python train.py --parallel_block=false --weight_decay=0.04 --warmup_steps=200 --decay_shape="linear"
Each number is 128 + 24 x the weight over its row's rms, rounded and kept within 0 to 255. Layers, rows and columns count from 0. Numbers have three digits each. The size before them is the row's rms in percent of the matrix's.

# layer 2 MLP up, 384x96, rms 0.226, rows 242-383, columns 0-95
104:152085082123167107103112157101139062107147095106148107113135105075115152088089110129145128128120142119141148144161077124113094091164139124073108126099130137142137131119137128142107122109161142122136140119121132144136168132110134147101147174075138108124171153140134104126129142131141111099
101:072137113128138156143135151133109118153151177180133110115130124156093142180141116178149153099106092112111135153148075059113145090100121109141136150135108141144140125132106129147116093094127070154119098135125133135148127112120139115160114131102128119091093110095130141110121146111101131135
096:110111174126118154098085106090162107100103101163100162122115124145114143116138164156121131121140111140135147137150125163099143141112162137148174119136126145091149163158138130112167104126119118139086106126142122170098150101129133126144105152174126140092141119084083105110093133105136185115
089:046147143125152148117129139139129166151161165126091129173145126098070117168079167126115142141161141160158137135155118122157132164101098151107137129114113135127116125146150113164156129100131155138117104170136136081146130129110132180091117139121146132155125123154138136107105137127153120129
105:137169174092112115093130164098093157095125106091136120132138163120113116155105114146109158128129134147092088152106138104114140105132090109090152095126091134108123083174116098077114144123081162116098146112142119121134124124122098145107100117157119126117111134137144089130093130118168150157
107:106142132139103108128172129169085151147137112112104118157123121105098104147123186105137165143118123109096129183125154141126117121092171176104106110135140104129123130103096117155152145157106135135082148111151130171151142121127103147109141121148166094096154156120138098130100113158112146178
055:110099137166076095083099173137129165116121152138134146145093076128188097126108150155167092114112131141101116129146149065122139164127126144142104086125188122133105102105115125144085116154138116148131123113140107142126114088119131148164127122139117140120104135157124112133128162116136135119
088:149127079141120083129120151146156110114120135112124117147181093129118087120141086103096138141162174092128124089084107108145155105107120121151103137087099133129115115136164129132113093112166123154135160124129128123164114165112099174143148134105152114105140122129119078142138134127141102185
101:121126116120148158074122109125153145106176121154126121139111136117109175105193099142145133127150112077130146109119130123143157140159119116137161155103120095131152102140098116132113121116084152151110114159132150111131073098083143108172122129136090145104112099159088125133161136101153137159
109:129090151122102124145102162126183159136129118150093110167142103111114135133094182130110127155148143126112154100141105113098103152112107093108102116143118145127142154138124128145128100137136130071155097075094099122128134147123063112152112144134091123151121175162095113101146094129134116135
102:132132143140116145149122123136143078116189111122136100155097159141167147129103110140149165125100152137105149154091089115134123120123101133132134103164079125096159117144092112127140152156130098127097154133119134127191086145078115094144148095122122140092139096126090123142128163148153142150
107:096120134178115101137070116134140115147121132119100111108084120149130172133086111100116141143154105152162108116140094117140100116159148147097115131121115152119132132155148095142155121115097157093136093159082122162143085075140136170145113106130100133106125155097102143086121132159125157129
103:144084187115138123132081134128116109150115161112131142132123171069116087119136147106127092123169145114096122178123122132127094143143109119109094097124160101146139115130122101129111140103107125106123116126160128097163086167117169134148113066113158147157151121139118130132152080115125115140
091:120152153106108108112179117078115134063087099123123160192109119101138128137126137143088102113137140148095136144136140096137164129128109090111105130080110112135100089111132149118141132195123102113102164114113103084157122136093119109168105140148123111137130109139137132110139124113146129135
101:141102110155117123109121109090110087167120100126143136115125193141103081116119167148164122111122135102074125096152106137162137140139115115107114100146152116114084148140085172136171119173143120130150111104133099119158104106134132127120151133164158144147134138114156145162096162123106160142
104:142139127099155162120134123142128133101155112132118080130152140112142118112127125106126115128158087114166111130146122103157150081072150105119141115131127142121137132136161152136092120133115118153101116109131140062117110087074131075142114158108207105120160160130130137120135116132163111088
095:119082082159141130100125153152150105086120147145096127143138091167142119150107148103164164110124125095121123115144134088134140097102114077140160105098159142129111127138162123129110119111093122104146103144095165139147072150146094158105141121136104102154111112166129154096117093150103129114
107:124117125114169140100102120141102157144145116133145127099101145077078138141076169141150107134119186138135103115129081186090139152102129111131123123093159122112094121154127156115150152123164135152123120103149119120159160120093134128119127125108132128127146126103136104098190099149145163102
089:098133161132146116125133112125142086120152149139102111176135166122119144122174110133146055103119132136105145113097148109075125121140127110143143158141125109112103145127131105140099174109118127175108153145089142141104120155143143140115089157170118106068137100157106120101107113146160101110
114:154091095085126088115142103089157113126132113096132126165118115092106156094112103105085161122163126160114127161125142141105130126110137117108103079135146105106135121102121141111147122141118120154141176100130097135126078079094162107170128143174151109112118119154141166158142134119137141150
107:124141095127114093112131138115176100156167138166135163096143132152106120114130178156116157137133119078141103106074106134128147158117111081150142127117132083185131081140115122091101125181096121132103123134118117138143131125090092106115124156158140134104111114113136113115130170139103115130
090:156143108123161119127081139135174124097139147102140079099127122136134107132152126123147128119136128106120160083098117102084106065165184132105165103152098127122117155145116152107157090110091149131131131130118113138130104160158132176166166094139117082131113156121115145138123141113133113110
096:119152122065129137156127102103146124114136107154125112195110147113112098114118101114146145060139142147153144128129114127116109080117166117120091133144104100122117132157114163117146143094176129138110162135149145138114120118128166106152171180141165074124143121129121134111141127080139145129
114:134142129149139086154174093142150127128152124085141113127124139169112156108197168137117108146126116141143142073097115117148141143099149080081141144089109119136131113158157125113141126097170136113098111125139139128123131125099152132101081109154112106119109148175122098164150156147134136101
101:115143149127141116145148094141081125129112106168119113143131095153167100171138193112098090135098161104167141134102151109098109141100115124092107120091141092113144095170119106127162108085128155094142128127098112126129110137111138128142145126126111129115135132170113183155108131093152110150
101:162119128103108124128114111195132121123129149139104100134125170120124118105113123179148148127120106137151107168144168095055113093141119095182153102133136113126128179134088094125149130145179148135110135116140126098122147126113128140124131122134106117086178141163081128146120123127107124126
128:110100141124112107144135172120111106145124128112110123138150093101125076151127110150106089148156115120168129125142157104140120104106136145117181123128202119096141118136175109122112133089108163126133138152083154142109138143178107153152095170125114126142140118142117116170115145113118104183
088:101143150105175087071162111138162176136141137129147138142129109154117157156105118156140162140158078149096135136162159118143131130118115151128128160112144115132119133122111077165133154110132085178084086152099114150140108114112142112180128121108150097105117130116136137144145139112099141117
111:148161112129152081100079146127088088159133137136159102134108186137139155122094094139169123125107158092125131065097115100096165099115119136109115112119130148110122179133103128142176095119124130150142124149136120152107119120148141151118138141141133120131076131129137163126169119122104137094
096:130144151148138147130112138079124146126164131163124104121141163077166136162126072103154127141129105067118121096104100150132159087109121120136126172110087132143143163114127147145113144102121139143136078115090128122149154121129115126099145164102147109130120162131160113123084145119109112074
101:138116155154117152120091114157112119137102141097108123139110113120124120122120121149138097125158127145105082134139152089101152144107107034108149157120146131182115151117094115128153107105168113143113160127129127098091149141108115086106130135117161129100141105111119116118127139156179176094
096:156090140086130146163113147096119121089132181119115123132146101107145108112149131148100111108102122116137119154124140088151084157175136082132156155107139111112129136087139129101105120134119125096125123103090113116152133173083132114149099123133123096082122055162121143111116120117119137159
099:090146166136119085117135154141139115197127129124159101101108102146115092156117131159143101152116145129131142150156127139139147170088131127127133104183120142101112146127102126148116099159163140128117123173147126142114144085152159134096100125107148148151076088111138137073132110124139125089
112:114112151112148081115128124146149124137161147187128148168074146118100120119136148112169121146143136115125069141146120140153128108110096154105146135107129119111117125142161089138096148138147179112112124117144146132076104152112132129080120104101155096105099137104180140118091162143128122157
099:112152159107117175138103158125120165107146150124142144078105124171104135131150123115139103155106114114148073151144078131145146096170149094071161142081105107114151141126145079099108140122108105123126108144143124105143136151125106087136129155108125142098142091161142118135136139102162138112
102:099160123093099136103156080104119143119112128139141125118112068141122131156156105088126111130119139105163098160143116122120130116131132104086149103159146125129123140154153166171136131139110106083160126120115142136126133139067150150077139149115144109127086132145134137045126125142117161119
103:098122129137106098131168119111124128130125126145139172080142128125106117116151103132145103161148147116119139109143130125150151142112097134101147138172131126134084084164130137106153130178114165164166099136096117151160114109133106174145165095178123112116110101104109079107116104155081111145
102:116137144142112102117135127152149118095195077154131134135138125129127099178178138116123102174126144146152154106104163143150110148140134147097152121118114107159104092117129110121156118158072092121158150126069126158127147142125118125115100128139088109122118084116153148091099101125106110124
099:157090138132149119129141136115147142148164132164142153096121108113144126089127117135091131147162149128122116128108107176056098147134175113094153109142176149137139130112121127105091116169138112107115160153126129150091094166119108117150136138152162085091129151131140106129151117071152128138
100:100108163107115118137151122170127128101158093136109112126100141131120114117182190103142180122141133145097123137151112110135139127128128118087159184106116086068122102134119107135129098161141136154131086110138135118164153121160119113135137106110108109079140111087146107137155145114107163134
096:175118052142129102134156170116127147111128124118159071104129112146128114137085099107142131142149113129120126120111120114115132133132102140096110114153092156130144129133124148159111112139147082143141157070131117092155106089086112128139152181126101106090110109119098119126155174129111116142
096:128105122103117112137145136116111168141167138123120131113123093097113125119153143161129119134067135114082125162154142159141148150121119132147137197115079101137103096128118106069145148120102113126110133154109173097134165113121110179135123118087113145125150150122129106116159132136180153094
096:150136147136105109126113130096163092100141113163119157125145109141157112120153131105111127113131148124168101094130083144126142103159136145100106125111113115140098063115119186121151125146196123124141148161155115142094113117162095118160161132175179138108137141101162129115101149113113136128
091:126123165169096083154137092176120085140154140131103144136107123131104170113137129149116145128115112137119125120130128147095118107129143112116136128154153119127100131109139156129115170105105180137116105156117108160139169141135059107168103142157085101102141128103120134146103101134140082182
100:131110109137160120132083145112146165163160140110110145110184115102098153114092128132076112153106122119131175117155138131131114096139201109144105118128133129127121129075115140142135089108099118151106125138128109084139102134108134183098115114115165121150128126128156121128113133134132194104
118:154131166129101073098117110127168182116144146125149112119165110120128143085140134141139153113160127095106112134140101127157157127134166107139146143106133127140135100141144137147064110126124132073132101145110137132107125136101098161163174077089118123115140136135102104120152119167113160086
110:129122105107097120162137123124153186126114149165148157118126122092152133142169147123123096194094120093095148139138113127143099132079108132122070139160142124153166115149096134149136168156110135104147105114108134147128109115109108114109127169151116079136131129153142142078108144093105121137
096:079115169146157106129163128131143103116114128166141138136092120164164063162137137139134131122157140120127090153141156103118107143088119106164118118079161122197104128140168119111130164148156138094145093113119127151149136144123096164125097128101134083123121146110138116106147129137123133105
106:075156150109122110134133154129132147124123128115157135107129138149111159124115126137137078106112153138138076083142106144152169102104148113108102087139162144112097129122107150124126070144086127118159124141139166139171129126146139104172078103113176096106149138130150117102085115144125158127
108:089159130135132122120125081103132127119100133161058106190092109184124165110139169135113128111115130140128131139146104133135133148105143123132141118135126098129089145140141086180160124127186116146089124135162130126105142126158151184158113139131125115100108143134089131126108104154127132140
089:129132151184131128122085119107158147106131104166142096092075132110164095120130129139136106131080136184149134138110120087094132151112123074112121108124126139127139149160128122170099106128097156148160150102153179108110147126121163115152127119108127119116132081085096141120141133131156141124
111:168173118140122046147172167106139129163126135133185135127135109128141107094097105124109110126144132085103128085132149153092147107096106134098132165135135133138163135134072171101112117135136107096137151141107095130148136116122112105118150115117154104129116144117142114130085153137131098135
094:145104132107110140161116100068092099107150144141177122125160149118115111120141128143125135082159144109121153154088116159125102127148127141110171127142101106140122115137104105153181084120136113156165145122125095155141079124106117129105118105160134101165152173161118134116104142121083128159
104:177117144099083117155102165149155174161134125102125148116121120138129119113131145134147122143164137167151083113119118154138166117125155139146139137072102103124114132127136116152115106109140126111138122142147107110119089108183103096185134078121164146081103154110150122102139135108162100132
094:113073069140123127118090099150203168163111116145137124132125093144117167123148130120118132146125123126153165110127103166082125121107117117142168091123173122153124128154089154113133119115139086153138115122127088105146095125092120095130107140143134142157108151151134149108132094099106137131
088:147167117158133157082100097135099122138094156174111116126115109118093140110112107079128106130170156105099117145155169149148141157143137131077103130097094138161129142171101143142113116104152142126118084135123119147121161100143127132097129160098113117096164118138081115121145128149125172112
099:119089136103163117136114123154152152062156112108121157146120125126135145108169148161161149146118134175081102135125140130115154104132135123134133148111130096166084123093114118138137177087143092150119133103129096122115116182103100106117092121133130141106160168151114119171093134154132129148
099:189132115109143098141148139139120110168113149128150095095114125141151104101155112128167083151120135127099160124119114129067128119146087124101136115178123103163136140126120105129131097166086112118112088119140166133120129104126123145169164163136141158131089147126069104157146125126120150139
081:103097168108102148130117184148106144129128117124099126178137102145074148168102175115063080149149141137127159120121114133109138137191098119157111121089146136132083144143134119138130141128118119103118133132160112148137141143119156143160146115107127140121109135144115161120104125084168143150
100:137099101135108086152141121106130126142106198128103137144110120154097157112116118133154155127117117115158101109146128174149144164139146144089115145116163147114114137151161117144138103151123150142106091071083137139124070093133109121150168148139069143103115123140132112123139101175123145137
101:164139152137149129123149135102152137083167100134149151169133102083089097147138115177142144162154109138105081140163074118155128134106102129096185115106131099171144115117093117127127123109143152146104146129113110111099162119100102154100106143134121116111082118131134102130093119139117124109
093:151133158100142123125126116141130098152157094104131092116108140109106102134135151185122103143138128119127148143126116123109162141132175144107127129149154075080103090141127101152145098126152122125118200091150139133140144128153147124134095155163118109170143162113171153172132140125107134175
097:110101119150116128106117172108099117098089135114084106110143114155118104144147101139126074120149119124127099115139139189121088101127126097134140150148171097173131108108116121112098164099099132100130126141121125187143113120162121143080117142109132092147133149174130098083116146140146125103
095:077094195111119153156113138178080137130135121125119134123110082153130148124094107128106122117132140112176098140163123133145123161145109111121121120090135131107086073170111127145115109136146167127153116099124163135115132127150178115134115128074116099154122100142134153117111163148134124133
088:161128150124091159098137102129147122118105109119091125117103114164122143113142152060137151131128128170115137096146100145103112128132148119088139102163114150101068118132102161167161158143110099146118143137125097091137117093109150141156085129141161162093129134126091148096133117101155113111
101:129132092105163127119138138146139067113150094127160114119094142122114106117155134113153157158158160111096125122129152170150104088066139119094135158126148124181140158164147158116143125158100174137122122137128172128113102130151127114124173104134137117103130133129182142126136151115141136174
093:120119156093127132124073124095119157139149160093175104141121153113107159093105166157163120136126120126090108116106128121106121143128079115151101087137115075110143100169110111121126137118124183139132117119184142114124163130100129120133113138121156129121147137126169118140164151149179106104
091:171129146127089072136123122119117166105057155152101134104097108104122132129114170159089124151152129078149125142149162132150121115127150137126119131138125141092105124117137126112109123144106131145068117112167137142138159169122087126129145121124142155144091111120074105164094144107137151117
099:152115110108097131127104152124116130110141144095107131064122115158129102118090118136101101153112068108140130129159137142154155087122118149142139102147086105132142132145133153116135142097157151101138126114147120118182129137159097129171118141113153146138084127150126094176092145076119075132
099:142081162137123159116094107162127127119136124155138140123134112120136124135167142131143145150103123152060135082069152183077143102128142089141127118153097078133089142098120139104157117127126097138115147110110114151150161162133094114077103122116148142106143119129162122111125151109124136121
095:132079136107139156162113142145097129121132104154138120159117091135077094152142090142144144133115151149134086128114091156138188133150126085106125137130135132127150086160126112065105124125146154116136152091122132083147126098131131118141122135126115102119089147080160149099102136094137143166
092:154132131115108065138129104126124152124122156075149160123130109126164102143136136129121137127132109106115159181134125159168133133127129128112132091171138133163144105151126178105112119090139113147115180078114121148095182131156137154135124115127135124111131145149119170146090188157109109133
100:145103094126123118126098169109150115138129098133114117089095094106087130119157144151122138100118100103142172133155157136093127125120175083112154132146152113123168150095126126094109129127150166149176140116128133126186188123123126110130165148132184129100119144140096125153133161140130130147
098:118121141134146122148102150140133123137155142113143122136132144112112133143116126156175160054197126114153108122137138129101081098107140122131135093102154104096103148123126177102094096138123142125106068149146132099121160137084091153132109122120146142166120108136127074129141109120100112099
095:135068131163104116165136147107155130158144185136101137109137121139193120148097148136104143119137156189106117158155146175132139144140131129119158141165112105131104080096152104088131102116138114128133159110107121138131149129145122119123183158120123143099149137114088105132130157123146119159
109:161130172123137082117102145127115126136129128102128170174151093192154113152115098127130141121149154167136149164127152103130088143105123093155153117129130118090137116126104134168125131149105109160139120076112146127102127162156156110145128100154194155106107126087120158116123110127130127110
089:121130136079129102139118117081128135134122129155139170107134123128129098164147097141155115127122138156147138115162157114127113088100069134094125141164133137169088095158152137170141117109104146115163153087155108118125133127098144144156113142109092112125149112119188144077096143143154102142
105:088088148113131164130132156154116151140137120149194112141127097102098120107135094139151146116163136113137137147146087170112141132152117117113136118086127144131136096126149122123087075146115123175065087067119130139155122101137110092135139142145135119142139129147131136128152106141184143119
092:144119148148155113124117131125129103126136154131078117142133113122125085158155141125150150172088128146092098110154122112047149124171106121143107098100152104111105150136120131144143129118097111115170144150104119155121122156081147141121108157095101131109144162161143128156146168109101076111
096:139075147133115140153129102122085159167109102184104147151113104102167138080134135160115157094105150098115138138157107141097153108146119126119144153155095122124155162113118117151141126123138103112096119114154123127165110096144153146110135118148160136109162086143153126107099189118099116106
096:145138149099115114096145130090149108123154114140156137124120158121100143124147122147161135096088161173126149134134072108093113097141123139125080103148072115169141123138123159119079118097112117113110153128143155128136133130150088117166106117090108121109137130136154133138101162171192140143
105:105137126119108075099107137140117129111106139145150135181140126097133141118152123152088145085155162118169101124098120079138154109155168150133121143136125123094092106112091115116119089116160154124124119118098180198144165154144109132120108078126129117131160105127133143108129114130108131157
094:138131129129100148112126102161120138137127174138123137126153129123118125117113145112133127148181165168144110181094145109154165168150136119111120145137111081125138144158156130126121162092078130135096121159132129088084192139130109140147113173097086105107131093125095139109133147084126134118
103:182150164107122125098083156146129134150151137085110142113155160094150074126150136109126087137108130148100148104121117115134118137121118126112139118110162139113128103128125165138136125084108100134143114160103166112097139079135108138142146125151138141128102098106146141143065078126134161181
099:108088086184114157157115105152106191157172145150149109120140181091129138143121140168131110092111150108123123124100108170138148109144159099114130106100112084136106130122119110086122162121135115157124118127138124100151143140139124158108123138152168159155130137097086106122145152109120141104
104:092131099104125089101138105108144126092152068113115119175122104198136111116137165105106154127123138118104146128096116135127103131133158115137155123121119142157108141092134103127162111133158111139087128095147105119136115092129134175176147131152159136096081157140131155142108102100135152106
108:178146108114089117143124131103133155119091138115083144157142098126080104166132140106110094170148106146124104143120120106163124090109133127136096092147126097147086118138109131148116118142146081158099142098132099146112118118114146131105154152165157112173117163168125142136122092120079154130
097:143130155114184130132117142091133157118098124092091159152137121098082134098103132153115138124116135136156133148111154127149135131116130098102151134086144130102167156187127104108137162112121167114129103159142142088156136136078131167106126159096111075098167152109121164127137107130136142127
099:190098086126156137137101129138176108133175111153111149135108142078143092155128124155152119122131118073140114156097180107092103126137095121121133108126127101127135146147118156142092109125134116160132119083133168097115105163131133144133140184141142117125137126102163122105146137096091122118
117:127143144121126094123093099173127118071163101133104141116123138128119123159168133123128116163081127139145137105107105100156187098130135104132122168132105144123113117104158116156167132095116079134124153077141132143182147110137136119134085121111122110113131085091148135133156135141141150175
099:136114169134158089165131104102146113137137138129071121140108125123152115102101120121167107130135118133208142150099088136148139133100122136128145101101119137135106128128125136153172124137108168117116131074122076148172106123155148163132122145141148116127117150162130066136100151118128112088
107:111147156135126070117133105120094113103137122136161144131087131158138161061134100115103115134126127168142113130158116121123154100132191123133141152077112164098123086137115106116163136152102129137122145161081139161124129161144095126155145129118138137139124142152154174124141129086146131088
107:139094114125114097088104127135115140129158153121102142087138119086157103140115126115096130117124117121161143104169130111129125120106131168136176125128115099177088120086165136110132149100139101167074136165131144107083140141133112124139138111068129148149105153078122136105130148089121096133
091:159122107116173127146091167143113133124089121149157138095133087105072140101123131124099113145147088109105100156183134153129177131175150096112114115125144129099155100128103122128151158118115128159116120131087119075166110106124115109115145126113125129136103171115112142136115168129132080130
102:146093117105111085137140111146115129148101153119123123144106091159142143123140128165140146104129150142126158131149111113106157152131149098145127153074073139143112197151131134119125082168170121152116131059107086130117137124126102079134088135125130124161112119137108129156128108152135116159
105:105122137151126112118126142073118113062099123100154105120123148130096123116093155158131127101128181114148161147160152115113132118125128134132149076087164181123106123134151142151130127123133175076147149115128163085140110119113160102129141112101104174141169129111146135152112113113115123149
108:132097172197140085097161152160103102159129187077135110128144128198082163141141128085134120169137120100145147114144115117125154118120142127121128121141139148113125081149147119117120144143104132102142128092115166099123116141124140147118128120110102108142125129135117130170104113114147155103
088:135125087116138127144130142176112125095156120126170156113116156125124153145105138147161145182146118103127074109133152104151148143136174119129126129117083111128080099124144119132194107148134149115173090094164151112134119132138173157141156127104112140114110130113127092091112134147170141120
099:107146116115155143122117105121102140157162134127130064132173154095105130150118120128155112147135143140128133141109152138112171097084141188131118146166113115112079132107130131127154162111125096104075119104096144125164122124096122130103119139137150119144124104128186107125141114065117119085
097:125098101123114128165089173110139172164151139120146115080071125123109155150158153088126103143123153145148168157167165131107128151170121147130125107161095110111137103141137159130128119126138099112146100132102119154143113123128163145151112150130052147122148108154119146111139121097139146149
104:132114134126139120114144137139151133145107138114115163109113087143121093133167142083122121158137158087126147092130109110135128152130116112119095115099139121164075153131089158154118130149118108152138109157129126130096103148081098129109106116088183133112068135146067138139152112092123178125
101:145115112122111086144121101157133098132109147135176173095087126104125121116163175130098110113113117083123156136112108166121122118130093141076145176128108116150151093135167130175170133125143166132164114097133136129113129137141168144119130136105145093159128127108139145137088151124159169139
095:156078096098114145185118158081112140122165167131100096134133144125114104158108164131138127129138122109104171138130127139115061103116150102119113146113120138123115139118109163098124130103149076123119097115139123131096134079110135111081138165124154158135144118119166093150130141147149095116
103:170096117122075095147145111136163111137114136142077137143128109141104171134120144109143114177164124143141140135153162146143118147087104114137111151183132114118175109189127144144107143133133115147111148118149121107119130117149112083138101132157127107107102137123129125115087090155115188156
096:126119134128131152181130171071112122121145097138121166145131070109125113138136162125102096130163138149157116096121088131095148120116122126148130113151124102140111151183148131115155085138135129130127138099154154138164107133162137116095099142120113155127112140103142106123109138130210104089
097:087164137113148121114110098115096119118124095131149145130138081180164095113106170144138133110158107131106129107133113136155109133138136112106139110141124159088131141174182126130159095108145137144125077149119112097119161124101110123148113103119165074111134151130132109112100070157139131089
098:150153115158087113107101116183123153151110127127155112074103100129124114151108120133153104120137121105178155098139110103133143107148136138142110096116157189147086097124119117182102136145135123132136086117127143120144164092140139126111122117147123121107111132180093169110090144117092101119
091:132115178122144106156151126120125128116162122140135123127102142089136101141119144141102167141113144105162129132126130127077109095111091127090177115121164147115117150140176098103167130132098155152144142123124170144143109136065098082132130093099120144139138167154175119161135108095108133112
110:123134142091108139128110132144156126098150167177107115159141131095072115141144086110129118124120111131128104125100115171099185107107140111115172100123153115119139156144170129146081170118140158129125141157144122122137144123147092102102142152113134094108120177092179111099105106153136124131
102:110081148144151116104098115091134143112132130143112113146123162134159110143134183133104148106104177151125113124136122135131094136171156112124118062124129177107084102137077155104117103147140108124156107124104148098135121116146153131132139133149134169159112128131143143126193127108147104082
089:144151173114134144135117164114106109127129107144097135130108110183139152118131119171147123109118119136098170111136152179106093136117154147131075156118127096155102134113137160171131119139117125112141099112148118092131117138140092108186118116130130103103142128105113079147111182102101120183
106:163121158151138095141097127176135127173160150142102120109120115098146067129147159152176136089117150088125074189107088152126135144081168128110133131120118115114146134098109102100125092119136090168101154099124131141109135137123107113117131102163142105125119133127116130140134127122115117156
081:141078130140110155109143150130101129137152114172117126106109126138129151133074154159144117078149098142144173147154159132110161119141165150121108156164104142178090129125134160130137122109129126172119098096128135108173143098116109118108102128142169130152141110164172124148121108154107156087
090:110090156111116160131061134125136155129131149134122077126108147158127161090126103153120164145088098072149136151135123204116124097138142142119108131125155136150128139134149125109120093124106082117140119105099123127153108115105125151161131131142144143132176116129164096148085146092150140124
088:152122141104133117105149120130141088133130153109157155170136096135159128111150098144115139170145130119152117111097148123151093092121131145132141173165188152133081169142121134130131143146119145157095102113150093122117156120096107111145144172163155146174141110111141157104103112094135181139
106:143111201133126111131139118130141117120112131132117173127139140144070086168164146097065109116167148139150090123137117142113145141112153115134115106133134117139137140144118121138127120134119118123185142137127133117118165129089139186170112117132159153111111153147080159164082146108127105111
084:132129136120109069149117140117157086160106116152145171134137112136117094102106161107126137099130116114149166108104127123133108154168128091077101120125116174129137104170161071146160117161117082143098128136092125161135125092112163132162126107146143115102156112105125132103111104108144117107
100:149104138120162103113105125125138113087160114163140170175110163130084166140085105123123158130141117150127145095166098088096121128098134141127131144138115109149107135123161143141111135086178139121123106112141163113088096115143165162120105142169090111114116079139133152150124118152098107135
100:123088102105135110131142110110133121130099134105151180120118087120050117175174169178121105116135174102112125108144110186124127132145145126136129159118151147118122107165082125114133148163184129138140130160147133120139094128128083117138139126114154122138118124131163148097122114126154124128
118:133074117107127122110112126130111120116123143171083153122111131127145159117142092117106113097134140103201123142113146166106120135144160100092096095124171103141147146113133132125129131077114126089128128151089128113118107098150135127132117154142101193138116168143098123168121120100174101133
109:139091135134115129173114110168086136107076172128130128121132153132104130112150142097151138146137150119132105139114149159137157129102128134119119121118136127092071130132099146128171139150128151118114115102165121144093154139076137108129092115135111139102137139132113176165124034144142141150
102:106120171137085150118123142152156137149141166133087120112145120157125133155129094143136147101160099156154112118132116119138197133115122116108134118132137117129093145109163161140122133147129099142120157158097140154141132070080089075172139129111146159115119158087133115102133102159108148102
101:102139142115115111086184114166152125104158117138121118095112120155119114157136105156129131160158118155137160082137119141121133143138187097076152137134093154136127105157115128125119163131099134115103136122106189148153164110146118131090105122089130103134162100098118114074121111131116157144
114:130135124130110120153078122116128086110136148155149102105168134105121111152142130137084062155105148115156141127129094125101110122149148129151148134049160126124124151134114113137136128178117133128169113193119106146161134130122144123174125125134101109161128123154117125145161139105157087102
107:143131135150094118139137139125161116136132118142137149146141099198092162108130114153110096105105109124155170124148129103138143117114127132123115102096156167154108139108151104151114126150122158115137123117053138157145089111081123136152107140141085140089113159145102149076166122136152134094
101:138116127166148115177093132101106147115153140084106148106151122084145113110149154090146120115138137132150103079128135142124164121117143120133156140114115129102117149115138153111154128167188111133133099157099143088132070193130106069126140158131114110122138131131119112121155093098154123130
108:109111156147111120123128098176136206103136144139134136109161154128101141104163155182152118118095173109100162105113111143106097143128110120084141137164111109132083109106109106158118129137098094134123128146139121092125150169098116104115119112158149114122104107110154087132135121132158159117
095:120112107153133109119108149103141118117124105086127080078086164129129109165102136158118093166171137124131130145152168162091137136164105114140150091100132093133145090150135125108104127176132112144130114158146081134084104130093131161129140143101168110126114085115134119132124144119112159107
082:094179126140101138120143123113130133123146130135113121106089099128141096111099098084148116112121116195159122140117099148092129120120138122137122103126112118152127145163146137178130157126101104124117150145076107118178161134133108128073120126115163106099157133077120109128124147172162146088
089:145119150111120113132124141106123142108097128093182104108127050101134116112124120112139128120112097095067146130151091126091096126135117132099125062098157146112122114132134119144142163173138143111161141140157135129131147086124120199103135131131106095117096105139116135139104141144149120141
097:168123113128116081121141079152136114083106136131133118143089117121105149148183085123158106125141135167128190140142128099134143164159122082106132097124105139121101146132162089120146117129109144130105126101123095113149117153140132117109160118092140101114078102154089142142155148144168116121
095:088165151108113094150105097115137110138129117125085121170119118122137097078141167148177072150109130124138116102127102122082161142167115118161123123144155093154114139154130113146154127067146110107113129155112099105116168142126146140120129127109133141091162103139162142143078117140139125137
109:129087151149114125123134147099141140120116085171122128149104141126141112133164122110103159159144115118163091089155126154199165104135113132108151132140168099077099127118097126153117117136118143141097132162110099146125102120147132104169127147088131167117143088116143095088138148093111154144
101:125167080151111107142124133119069096114144103123143127144153127116099086119160126105150136122142122103109112131173093118117144137109174115131174090088143155152105106149133133139144132151096096138139127146105147147131106108068119138107149092111132124121118104119124121068188142148123131091
106:112130131135112128107130139116118189098099127136103125105150094107140114117126136125118146140156045187141126140169130134052138120130107093144199140121121121122118135173114132111138111160095161129107141127137115138134124151112137095148100108137132109129154140102118130091151123130167162142
094:112120153096166104118132132134138089079124102136090168119137113159145133130167097113129117159141143161142079081156143162164149102122109136127136114088113116138100102156171149104092150124101186106120110142070133119128108097119139110091103144134125102094144123112131112138096118119132123146
096:131116120134101127124079105112128108131140141128138154112133159205084158123138155154123145118099179127132162122115110110126106173113118102121171085114120145136117162161076113113140078121158136124120106145133108115116157143142117142117148104100104089120133115100157156133189119121138165119
108:161079131117131156076134141129130147134115145106140126136112093100143143118130134147131133114106138082089091174187102116165112159153142115085130098124098117183120131119098132132180129100125140122125140095137101076132118137126090096141102139148161154144128129151146093109142158106103143135
106:169152144102137118101131168146146141124168129093098140158103113151183077126171102154128145175124132145085129135142143137180113120133133129148137138147132132124134170086092152106119105110143108119082115125114135107148162138172113111143127179128115142139152083100133120164108162121123127142
108:119169143123095186118122108096118154114118160093125144123121102165095156152150101126132128132126124125098145128128092149130107134126117078125111110109146125081128120117120176135117165136136130122159116115089184129144177136093126129141098162131109102143156139157082151139156127174136140180
101:128123109143124119115122136126161097093135132133125123123120094187132142118139150142102143121117154099128129172094140140114095129123079123147114121097132134130151088119127104095114101120189135163106167101095146173164117127121122117128148100092142072083086148111180112116143143155153144107
107:077104176130101153108132085144106111134133121129130140140147148113117122136090090154144153117129140136147136155158088130097109111101148146173167115134099087131125131129131139150144127115116099118083111164150117139107165125137092190152111099127187124099106162137084099112143149153116130126